Each number is 200 + 20 x the weight over its row's rms, rounded and kept within 0 to 999. Layers, rows and columns count from 0. The size before them is the row's rms in percent of the matrix's.

# layer 11 attention query, 192x192, rms 0.143, rows 0-72, columns 96-191
091,172,169,233,221,177,177,180,174,193,196,209,230,198,203,236,187,197,179,199,218,196,212,172,200,230,186,201,178,215,179,167,168,207,196,239,214,188,207,207,190,198,212,184,174,201,244,158,185,150,190,169,183,209,221,215,170,211,193,207,212,214,209,205,192,215,199,197,193,196,198,196,197,188,216,216,181,192,214,192,214,153,210,223,179,177,184,217,201,222,217,219,193,202,188,172,220
089,208,187,193,206,184,159,213,192,217,201,213,206,212,212,186,207,194,190,187,155,220,204,216,193,206,187,197,200,174,212,245,216,241,197,206,196,188,166,200,214,191,200,205,203,241,218,184,203,201,201,239,198,171,175,180,236,191,181,229,200,215,200,186,186,216,190,198,182,181,177,232,183,178,180,174,212,199,174,221,184,193,195,196,202,179,176,217,147,168,188,217,192,197,203,184,195
089,202,207,209,210,236,164,211,209,200,176,211,229,170,164,195,214,189,225,172,184,208,219,198,217,177,237,179,201,190,222,175,210,150,231,183,162,183,165,220,173,183,209,225,173,194,200,222,221,195,191,200,220,219,173,183,194,229,198,161,171,181,180,203,196,201,181,218,181,227,211,207,187,211,242,192,217,191,184,193,209,205,198,192,212,221,197,173,200,201,246,216,187,212,184,189,191
093,215,219,180,224,223,184,205,168,186,184,190,196,194,204,184,218,157,232,183,217,233,203,186,197,202,190,193,178,187,181,207,215,212,218,232,220,203,200,224,210,215,197,177,192,172,230,258,199,188,221,201,207,173,203,190,208,155,197,192,193,207,236,192,193,233,221,219,200,220,204,183,192,192,185,184,194,224,179,178,224,169,172,221,176,217,235,206,210,192,232,190,199,230,223,198,177
095,187,225,171,198,225,195,189,223,199,175,194,176,205,203,205,180,192,205,156,241,182,213,225,207,207,203,174,178,210,154,207,169,195,215,157,199,189,180,222,220,210,227,245,217,159,186,230,207,194,210,188,252,183,188,181,174,222,160,227,229,213,215,222,168,180,234,191,199,186,209,169,195,230,205,234,201,215,208,232,206,211,199,236,191,199,202,192,179,195,183,186,221,193,177,191,182
090,190,225,197,224,215,183,205,219,205,212,182,200,237,184,203,183,187,202,205,191,198,186,205,214,201,193,218,224,158,163,182,195,225,186,232,227,177,218,204,216,207,203,175,225,195,207,218,211,165,228,171,192,180,215,196,219,203,187,206,201,200,209,184,216,217,208,206,175,201,207,221,219,121,200,209,234,192,200,204,193,209,212,201,168,165,200,193,193,192,195,202,206,211,170,196,208
094,190,213,200,185,181,195,224,207,174,178,183,150,189,224,187,185,186,216,193,197,206,229,201,194,212,206,216,188,209,186,195,183,218,230,205,210,183,212,189,212,207,189,239,170,183,184,197,226,219,170,183,234,200,181,180,196,176,170,184,210,155,174,218,211,191,216,215,204,206,211,201,191,180,215,192,172,234,215,214,185,169,217,201,201,199,223,185,196,203,170,228,185,210,223,185,172
099,202,194,202,206,196,202,203,197,217,154,222,213,213,195,194,177,229,186,193,209,135,200,180,180,210,180,193,239,188,199,208,188,225,199,203,211,239,201,214,202,234,182,191,222,166,187,223,197,187,187,194,212,217,204,215,230,188,190,216,210,218,150,166,176,187,210,217,227,225,223,206,234,192,169,182,199,199,178,226,196,180,206,195,194,172,215,197,174,174,194,190,230,205,208,195,220
090,235,200,208,209,195,206,203,188,181,176,225,223,226,250,201,229,201,222,187,183,188,220,212,179,212,197,190,167,214,162,206,193,150,207,208,204,185,148,228,210,211,185,226,238,197,235,195,198,176,221,205,181,190,178,169,199,212,229,200,185,193,200,229,202,184,194,192,189,191,193,209,213,178,211,203,184,199,202,206,199,191,229,211,161,210,215,222,182,215,244,212,213,185,192,185,179
096,232,161,191,187,155,225,198,202,175,195,208,209,205,241,206,201,214,191,211,209,210,204,179,194,169,209,175,184,208,210,181,184,195,203,208,209,164,225,191,192,173,212,191,204,199,199,152,201,240,196,223,200,187,202,212,227,217,167,181,211,178,242,190,200,199,206,223,236,174,203,192,187,230,246,213,206,211,201,226,191,198,207,182,198,210,204,169,210,198,191,174,222,202,161,209,158
088,188,204,189,204,212,221,248,208,237,211,194,180,215,203,195,167,206,235,183,183,178,178,207,203,171,224,174,188,198,224,235,183,163,214,216,194,207,202,182,165,231,182,204,202,207,164,192,160,229,172,183,193,196,209,232,222,202,214,178,159,205,236,194,207,190,192,179,192,219,182,208,211,188,192,222,181,206,216,186,194,171,198,194,205,160,165,160,179,188,201,181,230,203,176,217,200
091,202,228,204,213,243,210,193,183,220,191,214,183,197,184,153,194,207,166,194,159,198,215,198,208,200,223,219,194,192,194,210,198,225,177,191,183,204,220,195,186,207,238,207,193,200,221,212,202,203,191,197,250,155,224,193,199,198,219,214,228,205,205,189,186,165,191,246,215,220,177,231,206,207,190,191,246,209,194,213,213,200,198,190,209,178,232,187,191,206,237,211,172,213,199,167,222
091,176,197,223,191,214,181,220,189,180,199,237,203,174,189,180,164,198,218,232,183,221,240,237,199,236,199,202,193,188,204,207,212,217,196,225,184,189,204,198,184,219,207,210,173,231,205,213,216,194,211,198,223,181,199,178,192,182,169,179,215,177,192,209,202,202,192,169,189,197,215,199,207,188,229,191,200,207,230,198,202,182,196,212,198,220,207,175,206,194,189,179,229,214,185,196,264
091,188,169,162,206,197,181,216,177,230,166,213,235,182,213,219,215,195,168,179,187,171,179,218,216,199,185,212,202,197,197,205,205,191,215,183,226,204,205,227,229,202,197,208,221,220,192,235,206,259,214,193,212,201,181,228,198,190,229,194,180,196,195,227,170,168,203,232,233,196,221,208,194,191,200,186,212,209,220,182,219,214,178,174,220,192,231,196,222,222,204,195,180,201,194,208,219
091,222,199,223,217,182,198,203,174,170,202,199,195,202,161,200,182,208,214,211,187,158,134,190,175,202,206,236,187,202,192,219,177,229,212,215,185,192,183,223,220,165,182,215,168,220,193,227,203,176,185,203,146,184,189,209,223,217,227,174,172,219,162,202,203,217,189,199,203,203,202,184,212,182,218,225,220,174,221,228,221,202,205,182,186,191,220,167,180,198,183,175,202,203,192,216,238
094,186,188,192,175,209,189,215,224,132,195,204,166,206,212,216,190,204,216,180,208,199,211,186,211,216,189,216,194,172,210,195,197,184,183,192,239,200,196,195,190,212,191,211,228,221,160,223,210,166,199,218,204,217,184,177,180,194,178,177,200,199,188,211,184,193,184,218,224,202,220,198,157,191,212,217,221,208,207,266,171,211,198,194,235,214,217,181,230,208,159,216,209,202,222,214,230
090,217,200,191,230,209,198,169,201,180,239,197,219,222,203,201,166,202,213,193,212,218,196,195,200,212,202,178,155,168,219,211,184,211,185,164,191,184,213,225,212,174,235,214,182,183,201,190,213,185,225,206,225,175,175,182,245,238,206,175,223,182,169,216,197,213,229,216,197,213,204,211,195,204,182,182,191,230,161,222,186,187,174,216,233,217,192,216,204,186,209,199,179,197,198,194,180
096,204,171,217,212,197,195,188,247,183,204,193,186,206,178,213,209,163,219,197,199,224,218,207,237,178,233,207,194,183,228,197,183,207,211,197,176,207,177,225,191,196,183,191,206,209,207,227,189,193,186,213,195,227,218,227,191,175,164,176,222,226,190,265,213,188,208,210,223,226,173,193,185,168,203,203,195,233,189,175,183,208,215,217,170,216,215,200,204,187,203,185,212,190,195,217,171
094,164,217,168,214,174,210,222,228,248,221,181,197,220,232,165,182,224,212,183,199,200,209,187,216,227,193,206,200,197,209,204,204,189,223,161,223,205,206,202,203,189,253,222,179,207,230,189,170,184,178,203,220,195,213,188,175,202,203,213,189,234,184,197,198,197,186,203,197,161,201,148,238,216,188,196,188,179,203,157,188,223,211,216,206,212,202,191,196,204,181,196,203,181,210,174,194
093,215,195,236,219,188,151,179,191,208,193,220,204,224,201,235,216,185,220,202,202,239,214,188,189,208,200,193,183,175,236,183,207,210,196,187,234,215,218,179,162,196,219,188,228,202,204,202,200,205,196,212,232,172,184,210,172,219,204,214,203,215,181,195,186,208,204,217,159,178,199,185,184,213,209,198,214,196,218,200,215,176,215,192,176,208,194,203,219,208,217,202,215,212,212,218,213
092,192,207,193,230,225,210,206,175,203,182,215,175,169,222,192,196,208,192,227,195,196,187,188,196,239,199,233,172,160,197,201,222,210,202,186,204,212,167,150,216,197,214,185,211,222,228,202,193,211,189,192,183,204,204,184,181,231,201,204,162,172,174,186,168,199,217,193,175,180,217,165,201,219,168,220,163,189,189,194,174,149,204,172,223,198,234,201,213,222,200,197,239,214,191,225,224
095,196,179,216,210,209,211,204,179,198,180,233,211,214,173,177,207,220,250,223,219,206,187,229,198,216,198,179,203,182,186,198,206,175,173,155,198,213,205,186,201,218,196,224,196,247,225,168,214,188,195,194,202,218,199,230,181,194,220,196,212,200,213,193,216,208,196,194,227,190,204,219,208,161,183,219,199,200,185,245,191,186,194,207,187,218,206,207,214,235,241,202,189,212,185,211,173
088,211,204,210,181,201,187,213,213,197,164,184,199,219,231,153,218,210,208,198,215,196,215,213,237,196,190,205,197,228,211,219,189,215,231,182,222,210,222,187,194,224,182,187,199,181,179,257,234,169,216,185,178,176,232,208,174,187,219,190,211,175,204,202,205,204,226,201,204,207,211,215,165,169,197,229,226,217,199,218,201,225,187,200,217,246,224,183,201,213,194,203,215,190,232,169,194
088,159,165,189,195,241,187,190,187,211,226,172,159,221,191,247,181,201,180,211,181,189,215,203,211,189,218,210,191,222,218,195,201,196,224,159,187,207,188,205,184,190,203,219,206,234,197,183,161,190,196,175,196,197,168,233,205,212,193,194,223,214,187,208,191,174,194,207,223,237,185,217,174,232,175,200,208,211,193,218,211,242,207,185,223,170,189,200,169,204,194,190,181,230,198,228,187
092,176,170,189,172,225,211,201,215,202,198,207,164,174,179,179,231,198,194,211,239,211,173,195,202,215,198,212,159,208,203,175,210,208,220,168,169,218,187,154,185,186,221,210,235,235,207,238,199,152,202,182,201,177,189,195,221,201,175,216,182,191,229,222,212,229,231,224,224,185,194,201,218,203,224,190,191,202,207,198,211,182,183,235,180,205,191,187,217,190,227,185,206,219,194,193,182
092,213,195,209,173,179,263,207,166,201,161,200,217,212,152,219,220,204,217,182,201,214,193,209,208,190,183,232,205,203,206,203,196,179,161,197,171,235,214,192,188,184,222,177,216,188,196,186,232,209,193,209,229,169,219,207,217,222,195,192,253,199,208,236,219,224,227,169,161,194,196,195,199,247,228,210,188,206,175,211,158,192,227,171,192,184,204,178,228,178,183,173,208,157,218,187,180
094,199,212,195,199,164,209,177,212,226,201,216,179,209,200,169,187,204,204,206,170,176,189,230,213,196,194,195,172,198,184,242,214,229,199,179,187,254,205,203,209,235,188,225,202,194,185,214,198,211,205,205,237,229,160,225,169,207,178,189,221,203,207,200,192,203,198,182,190,168,218,210,162,223,199,206,188,225,181,205,178,224,219,210,206,213,176,196,220,217,193,158,208,214,214,204,220
086,177,230,202,212,173,227,197,217,233,205,229,219,213,198,191,178,195,196,197,188,185,231,219,181,207,147,182,200,235,202,201,179,219,208,187,199,173,197,195,199,228,200,187,238,194,194,209,201,211,185,191,158,218,185,195,185,213,167,185,219,167,223,240,204,210,200,219,243,210,208,186,190,179,229,199,224,180,193,188,186,206,166,222,207,152,202,178,214,167,192,209,227,191,189,196,197
094,211,222,183,210,212,210,217,225,180,207,193,178,196,241,139,189,181,214,230,206,186,202,189,209,189,211,177,204,219,213,194,174,237,216,189,182,206,220,166,162,193,176,183,168,193,200,197,204,205,201,210,180,180,205,218,207,209,207,203,202,212,200,187,222,198,208,213,218,186,190,181,183,204,204,215,175,209,178,223,192,154,180,178,185,165,248,217,223,209,162,233,180,216,199,229,214
091,225,186,193,215,182,242,225,204,196,218,188,225,188,236,174,214,220,213,173,199,181,219,184,196,208,237,187,205,205,252,210,192,227,204,220,206,209,199,195,223,188,200,193,201,195,185,203,172,190,220,198,171,203,174,162,146,197,205,179,214,200,201,178,171,178,193,201,229,166,191,225,176,212,192,205,197,209,208,238,207,195,185,216,222,214,200,213,185,201,169,196,190,172,203,188,177
088,170,191,222,191,211,206,209,222,199,193,212,204,232,187,227,256,200,182,181,211,203,208,212,189,194,179,194,208,189,183,205,204,159,168,176,186,227,196,196,200,227,228,182,200,206,205,210,177,247,172,239,221,185,229,192,215,218,222,213,256,178,233,155,181,227,154,205,216,198,196,207,193,194,232,181,211,202,228,223,225,194,214,167,206,210,213,180,221,204,184,174,219,203,203,209,196
093,199,186,201,216,165,195,220,225,239,191,186,165,196,199,190,160,201,186,194,205,191,215,213,183,150,186,184,205,214,221,194,178,208,173,194,218,201,187,216,215,237,208,180,172,194,231,207,222,201,208,216,173,175,185,203,203,193,198,218,186,237,225,191,212,221,207,204,209,215,209,194,198,198,184,170,206,181,205,212,225,176,188,179,230,202,175,213,185,222,202,197,207,185,195,197,166
087,205,173,193,185,190,238,185,193,182,209,175,201,220,220,188,238,201,189,197,192,216,220,208,194,191,174,199,158,197,217,199,175,191,190,212,173,206,213,211,233,177,223,204,231,206,195,187,233,190,207,239,158,223,208,204,188,181,190,212,151,205,197,197,203,200,219,169,214,188,195,189,207,243,198,166,161,206,213,176,193,222,182,194,196,222,152,207,218,236,190,213,195,223,200,200,216
093,255,234,194,196,209,227,174,215,185,204,172,196,198,196,194,186,204,213,219,182,248,201,195,176,199,185,235,231,186,218,212,212,161,232,195,208,188,182,210,205,206,208,199,206,227,210,227,214,155,191,202,187,191,204,208,214,228,197,219,193,225,190,226,180,185,213,209,194,176,162,144,216,168,152,194,177,209,179,229,174,208,189,176,230,211,206,194,202,180,217,149,185,200,162,203,202
096,212,204,192,164,190,206,209,231,193,191,169,249,217,184,166,207,209,201,234,196,207,221,176,194,165,188,169,153,164,226,213,201,202,219,172,190,197,197,211,197,189,186,198,228,215,213,212,211,214,195,200,166,206,179,216,213,203,217,181,202,217,233,193,208,210,225,198,202,198,192,172,235,181,243,231,199,214,185,143,240,201,199,176,196,168,203,236,191,224,184,204,238,193,196,205,207
090,197,223,179,177,200,184,185,186,147,216,218,246,205,198,180,235,176,151,199,202,196,207,179,196,213,216,218,173,218,210,190,217,209,192,185,161,227,152,233,234,200,164,181,216,166,193,218,213,227,201,224,216,191,200,204,218,199,194,189,192,230,191,190,246,189,200,197,214,188,206,211,220,230,205,221,204,200,205,230,197,181,200,254,188,173,207,197,195,196,224,130,215,195,174,212,202
093,202,186,200,254,207,182,178,208,206,210,233,206,186,213,184,181,177,191,216,156,203,236,199,194,198,204,185,183,222,219,231,199,215,200,206,175,172,194,203,209,159,205,186,212,149,200,185,210,164,201,188,186,208,194,178,196,219,187,193,202,206,209,211,207,223,222,214,196,201,234,194,181,200,190,204,220,184,213,189,197,232,207,215,160,248,237,220,256,202,237,175,189,205,220,178,187
097,187,218,201,194,207,166,205,174,191,220,201,158,189,201,214,199,217,175,177,207,189,195,192,178,194,192,188,256,186,210,226,209,219,239,230,206,250,226,198,194,205,184,222,244,210,190,202,211,229,192,196,221,172,172,198,208,233,171,220,220,196,185,206,168,184,220,165,189,233,183,204,188,195,203,195,175,193,199,182,209,208,211,200,200,176,232,181,192,195,231,209,189,196,222,214,213
092,207,226,230,196,197,185,216,233,167,218,197,218,182,209,191,204,217,188,188,196,229,204,214,188,213,215,181,146,202,209,205,180,177,207,217,197,205,220,214,203,218,168,174,194,210,190,224,168,209,184,178,199,209,173,177,224,225,179,180,218,203,156,204,180,223,155,202,214,231,249,201,174,249,223,220,178,190,215,185,219,229,253,222,189,212,211,209,176,209,178,212,177,213,195,198,195
088,200,207,219,240,223,211,219,209,209,165,176,218,211,187,191,217,177,185,199,183,213,229,173,197,189,206,218,195,191,194,198,203,245,207,203,178,208,195,190,195,205,215,193,218,176,231,202,217,186,184,247,173,202,197,143,211,201,217,174,237,210,190,189,221,211,179,186,186,201,207,178,228,199,200,201,180,197,207,207,229,211,185,157,210,230,226,206,220,197,165,207,185,173,217,207,197
091,216,201,200,174,212,181,206,224,175,205,212,184,207,213,197,195,209,212,175,209,220,211,201,210,204,203,220,199,167,217,197,166,213,231,206,235,183,175,214,200,234,221,207,196,197,192,199,221,215,203,212,195,160,254,176,193,182,179,179,211,202,180,183,200,206,214,194,208,193,166,256,178,229,226,189,220,191,191,219,200,210,225,217,213,195,252,170,198,177,200,159,190,172,201,187,200
093,231,220,212,183,188,197,206,238,233,194,193,211,199,213,207,198,212,181,210,215,189,186,210,185,204,208,212,196,178,188,225,182,182,194,206,188,190,172,200,170,220,183,212,189,198,179,171,180,229,173,195,196,199,212,207,201,221,202,165,226,181,199,218,204,174,218,217,208,196,218,199,167,197,158,248,206,212,199,215,198,211,181,167,235,195,210,264,196,150,201,228,211,180,197,214,221
101,190,196,214,209,181,169,214,202,203,229,179,187,178,192,185,178,209,183,227,227,203,178,181,196,173,203,189,173,229,195,221,225,203,241,179,205,204,194,203,218,186,184,263,220,234,202,186,227,214,181,182,186,201,234,217,191,206,185,208,215,245,203,217,197,215,185,200,173,206,219,183,223,199,198,227,175,208,253,221,215,211,186,187,152,154,185,200,192,216,191,200,214,214,186,243,188
085,218,183,214,227,192,190,216,183,195,214,161,209,205,223,208,190,244,218,184,200,221,168,160,201,190,230,193,178,202,209,231,209,202,198,206,211,199,206,188,179,187,190,220,172,193,183,186,228,137,194,227,220,221,226,183,149,143,191,201,209,169,217,211,192,207,197,209,235,197,205,212,212,218,218,184,203,221,226,227,207,221,216,188,190,213,188,178,206,199,204,199,204,214,181,222,141
087,179,177,185,198,186,213,219,224,218,172,192,197,184,215,194,201,188,199,185,212,182,201,215,232,179,182,191,173,213,209,206,173,212,216,224,232,248,175,201,188,181,213,235,219,178,216,262,227,235,213,187,221,190,189,183,215,194,234,174,159,196,186,179,210,168,190,180,238,230,193,247,198,207,209,178,192,191,192,203,217,183,212,207,210,166,182,235,199,183,198,215,202,220,219,204,145
084,209,170,218,205,199,182,189,216,208,224,200,187,230,213,180,212,218,182,198,204,217,223,217,232,198,171,230,242,203,187,215,202,245,205,186,197,198,196,209,243,224,170,197,191,225,175,188,182,205,207,217,200,224,185,172,182,206,185,194,218,209,212,195,219,194,202,171,184,151,193,197,227,187,218,194,172,192,179,179,205,221,181,199,207,174,219,219,211,197,196,238,216,211,207,161,216
094,171,192,166,180,213,208,191,177,208,185,218,215,182,204,177,221,180,206,178,181,200,187,212,185,226,224,214,202,159,190,204,176,228,182,199,224,212,193,212,156,222,200,201,233,185,155,201,216,180,190,225,212,193,209,191,235,172,189,202,205,239,188,180,182,226,203,224,192,210,199,239,216,187,177,198,178,183,205,183,221,220,195,179,201,202,195,201,212,234,189,188,249,202,203,158,203
099,207,177,214,229,179,206,181,217,196,193,172,194,193,186,165,173,210,217,198,181,163,184,196,203,200,205,180,167,193,190,208,211,206,219,219,162,233,183,216,182,203,201,212,226,212,190,207,198,197,218,174,220,206,175,202,211,181,219,191,188,211,181,197,191,224,250,172,197,187,184,182,185,185,210,204,187,218,172,206,198,204,224,181,205,193,225,174,231,181,195,163,197,192,169,221,177
091,209,233,224,235,196,157,239,201,196,220,220,158,195,174,205,206,219,202,224,197,177,211,179,201,209,203,193,217,231,202,222,208,177,158,174,231,222,190,222,209,189,200,196,182,204,221,206,178,191,173,194,200,174,218,239,198,228,177,229,191,207,178,198,207,197,197,177,234,227,210,201,184,212,190,200,188,187,219,211,211,187,202,228,180,164,212,208,207,187,191,217,173,217,226,195,188
086,210,202,230,215,216,171,230,187,194,176,219,186,205,202,190,211,187,219,174,195,210,237,225,212,160,146,174,172,188,189,242,216,237,196,176,181,194,190,203,193,175,201,205,165,187,203,189,183,225,206,206,176,206,206,218,210,238,191,217,201,214,233,170,187,222,233,170,224,197,219,190,207,185,188,207,198,207,205,178,180,177,220,178,148,193,211,188,215,194,189,190,190,192,146,218,199
088,206,204,212,221,187,180,172,165,178,177,204,187,193,180,202,185,228,209,209,218,164,202,186,173,214,176,182,203,196,202,203,213,197,222,198,217,208,220,205,188,178,206,221,227,166,171,198,218,211,233,188,170,181,190,188,177,160,195,201,222,183,181,211,206,204,172,207,195,202,180,195,201,214,210,209,198,188,183,206,203,250,224,204,189,170,196,192,189,179,207,226,185,206,233,187,226
102,210,167,170,175,187,216,221,199,204,187,191,199,191,217,227,204,185,170,199,204,217,197,192,145,213,197,186,163,198,174,175,225,220,215,212,221,213,196,206,169,191,194,198,192,182,196,168,247,223,233,181,212,193,196,229,223,169,211,167,207,192,209,187,162,200,180,183,205,238,238,197,220,155,230,196,191,223,190,197,234,191,215,203,180,174,188,193,180,178,227,238,227,204,207,198,176
090,233,175,238,176,173,177,182,177,220,220,223,176,206,191,209,239,220,207,174,207,216,165,187,230,190,202,217,185,199,187,215,206,141,181,202,200,181,225,194,227,202,185,173,173,190,180,183,189,173,243,198,240,219,222,194,218,219,220,180,197,215,223,185,207,232,213,200,225,174,189,203,245,230,217,222,197,153,218,182,193,238,207,204,183,177,206,188,202,200,193,181,193,198,214,182,162
089,202,206,209,196,234,193,226,225,177,186,194,213,216,175,199,222,220,196,161,213,212,203,201,214,231,151,206,221,217,234,163,186,200,179,221,208,188,192,203,186,191,247,227,247,188,170,222,173,161,207,223,216,203,188,197,190,225,236,152,195,185,202,206,205,210,209,199,200,183,201,226,196,181,206,208,210,201,197,230,197,189,192,200,192,192,204,192,189,222,159,187,184,198,189,183,197
091,204,242,166,174,190,191,200,185,183,182,206,222,190,192,187,190,196,253,187,233,197,220,196,189,192,177,232,195,176,222,166,185,226,201,181,193,229,218,212,234,237,208,201,187,217,156,210,211,215,187,216,199,233,199,200,208,208,207,201,194,189,195,196,225,203,243,214,179,210,145,190,176,232,196,149,212,176,152,200,177,200,218,200,187,190,211,222,196,172,209,229,178,189,201,204,174
087,171,169,223,214,204,168,200,152,176,214,242,206,177,230,200,208,257,172,165,198,227,188,212,201,208,176,193,209,166,188,187,225,207,221,175,193,206,171,173,221,167,213,206,195,229,193,236,199,209,201,178,202,227,171,244,168,226,214,211,218,194,218,206,210,233,158,214,192,212,240,217,216,189,201,178,188,211,173,221,219,203,164,181,230,187,192,198,206,222,205,214,205,217,212,203,203
085,193,194,215,227,159,199,189,213,241,206,203,202,227,186,195,156,199,185,192,201,241,208,211,181,181,204,210,222,206,170,179,224,174,189,174,198,211,185,154,211,214,206,204,207,230,196,228,188,223,211,228,235,209,191,207,148,210,180,224,213,184,232,208,185,238,232,169,201,189,192,200,195,188,210,220,196,187,212,209,202,198,175,209,158,218,188,205,171,225,186,202,216,232,245,217,209
089,184,171,174,184,205,187,188,174,195,195,231,216,206,219,207,178,218,189,212,188,194,208,183,153,212,195,219,160,220,236,194,251,201,158,189,185,202,194,219,216,230,187,189,200,191,211,191,197,203,186,135,165,170,215,204,195,162,209,228,180,216,194,185,225,212,233,192,194,219,256,226,204,180,197,198,214,155,206,163,195,193,190,204,214,201,215,200,235,199,207,223,187,191,166,202,220
095,197,183,219,217,225,193,209,192,223,158,153,193,211,166,243,210,235,191,210,167,188,202,246,195,193,224,224,199,220,181,200,153,233,204,172,211,206,217,233,197,198,205,156,188,208,176,230,204,198,185,219,167,178,192,203,206,226,194,204,192,188,191,186,212,212,207,217,181,237,207,184,199,191,209,216,221,198,212,199,222,213,199,210,176,215,210,199,193,176,224,197,203,224,150,143,195
093,230,193,210,191,227,156,219,220,198,195,209,263,220,211,196,212,218,197,216,216,192,212,207,191,233,189,185,184,228,205,209,170,179,184,181,198,188,204,201,181,183,202,204,201,192,225,233,182,170,202,231,187,196,173,175,174,237,176,198,195,189,184,190,172,213,211,214,201,202,182,183,194,212,167,196,225,189,177,178,196,173,216,202,185,168,186,173,190,158,234,214,214,203,272,183,177
087,189,191,200,115,212,207,166,220,214,212,186,209,185,183,203,193,234,214,190,218,212,237,214,191,217,243,217,234,219,193,216,198,168,213,185,221,198,182,219,173,191,187,189,159,159,202,169,203,212,203,195,167,193,181,180,250,183,200,215,199,200,232,177,221,190,208,209,199,199,213,216,201,209,197,187,212,192,199,192,213,205,211,220,233,155,139,192,177,194,194,185,182,212,190,189,207
092,229,198,197,194,197,180,210,193,204,202,209,186,201,175,236,201,167,154,207,198,202,208,183,168,183,210,207,202,187,192,162,206,189,163,217,206,213,230,205,208,195,214,180,191,181,241,161,157,172,212,184,186,194,172,162,218,204,174,234,208,192,166,184,200,234,197,225,191,180,179,226,247,194,220,191,201,209,218,220,180,183,190,144,224,195,188,191,222,175,220,193,196,225,172,173,206
097,226,194,173,203,196,203,213,195,209,213,212,210,192,190,211,210,179,211,175,159,209,212,187,238,177,183,230,187,181,205,223,209,220,206,195,185,197,209,212,207,245,193,179,176,207,182,199,183,222,214,216,209,236,197,179,215,214,202,189,172,207,163,200,185,211,193,219,191,164,182,214,183,191,197,178,203,188,202,221,188,219,178,215,170,154,208,203,199,241,173,197,182,155,212,187,213
093,205,212,172,230,179,218,151,189,210,219,204,226,211,205,176,199,192,162,202,225,174,205,192,181,203,183,163,235,210,204,211,207,151,206,198,187,213,219,189,218,230,198,199,195,188,245,200,152,182,181,218,197,213,177,175,215,232,227,197,187,217,213,190,208,199,195,243,198,212,189,185,210,212,205,216,209,192,189,226,214,231,228,199,199,223,189,224,227,209,215,218,228,183,193,211,184
108,180,223,183,217,186,205,236,210,183,182,182,181,206,225,183,166,204,195,188,179,204,203,141,219,189,191,194,182,199,194,246,194,201,225,218,214,178,187,173,195,187,214,241,204,199,203,192,217,170,191,197,200,187,208,196,221,178,193,160,182,220,186,164,166,192,175,205,220,227,187,214,192,190,175,230,185,178,186,193,186,198,237,176,205,184,175,225,201,202,180,229,172,168,176,239,180
101,183,175,239,194,235,231,196,169,219,203,212,180,209,231,231,204,174,196,221,199,246,184,208,207,193,201,198,203,205,176,173,196,216,207,217,187,186,181,225,220,161,198,217,200,229,242,181,207,207,208,210,202,187,200,205,223,193,205,224,189,198,197,186,171,222,197,182,188,184,214,222,226,194,185,227,217,147,173,210,226,200,218,231,208,189,182,197,222,242,185,140,168,258,203,178,207
099,198,166,177,220,190,194,183,206,195,183,175,196,213,190,192,233,227,209,200,213,179,201,196,201,192,200,165,215,177,193,212,223,217,215,191,173,189,203,190,206,216,220,191,218,189,216,176,180,192,182,231,182,177,191,221,198,219,206,191,203,223,187,243,192,197,205,207,208,207,184,229,229,210,196,215,193,192,205,202,210,216,212,191,216,193,202,201,231,247,220,211,207,224,182,204,188
105,177,247,187,198,193,191,214,218,175,180,194,215,191,227,168,194,211,240,178,220,178,235,223,215,230,160,185,160,188,194,202,181,192,180,207,208,193,228,210,206,205,217,208,218,199,168,238,205,190,213,211,202,256,223,216,221,169,190,196,224,205,183,159,203,185,209,218,195,216,165,207,186,183,227,201,183,216,185,203,171,208,189,201,214,216,193,181,197,216,219,228,208,157,209,215,200
089,159,180,208,186,219,208,213,170,142,219,214,198,233,180,192,179,165,221,172,232,206,205,192,206,194,227,195,166,198,162,203,186,197,195,214,203,199,172,245,232,202,203,227,203,199,205,219,191,198,186,184,216,164,237,190,186,189,203,223,244,205,212,188,199,215,206,212,203,209,219,200,216,180,201,184,212,196,202,192,172,236,241,219,157,168,211,191,201,196,226,195,206,192,228,203,195
088,203,225,201,192,197,183,150,209,155,193,232,183,190,191,178,203,249,229,201,187,203,205,221,195,185,204,198,193,210,207,178,191,217,180,189,197,189,228,157,235,218,209,213,183,197,180,182,216,210,206,192,203,222,167,210,215,229,164,231,218,185,215,218,245,170,201,204,213,210,171,219,195,230,209,234,198,212,164,195,159,200,188,205,200,182,190,201,183,232,223,204,176,173,181,207,222
095,199,217,210,196,194,201,207,196,216,183,210,181,191,207,172,218,207,163,187,177,194,216,222,203,199,160,215,184,191,200,222,180,230,206,201,177,232,205,165,168,180,221,170,222,205,172,204,221,220,216,231,208,165,196,153,214,188,202,172,236,172,180,190,182,196,193,175,181,169,199,225,208,213,248,209,199,193,197,172,179,226,230,197,231,195,220,232,221,197,199,196,214,176,175,192,205
094,225,223,203,202,180,173,189,172,215,184,193,206,219,195,189,206,182,168,188,198,200,205,204,190,211,188,197,216,254,200,166,179,214,192,181,155,196,205,187,209,180,221,186,212,194,178,245,214,209,198,200,215,197,202,214,218,205,193,211,200,201,168,190,153,176,229,194,174,224,160,166,193,177,212,206,220,188,195,221,208,235,198,201,213,189,191,194,224,166,190,213,209,162,197,234,225
097,189,222,162,190,215,172,203,197,185,174,168,167,224,206,208,208,208,236,166,208,202,170,219,171,244,177,192,173,234,175,244,203,207,182,213,172,205,198,190,212,170,215,183,190,197,186,202,215,178,211,232,207,186,208,197,224,170,199,154,176,174,199,182,225,167,211,197,220,214,189,189,174,214,224,187,205,225,210,219,203,201,170,228,213,237,236,193,192,182,197,215,183,190,224,211,195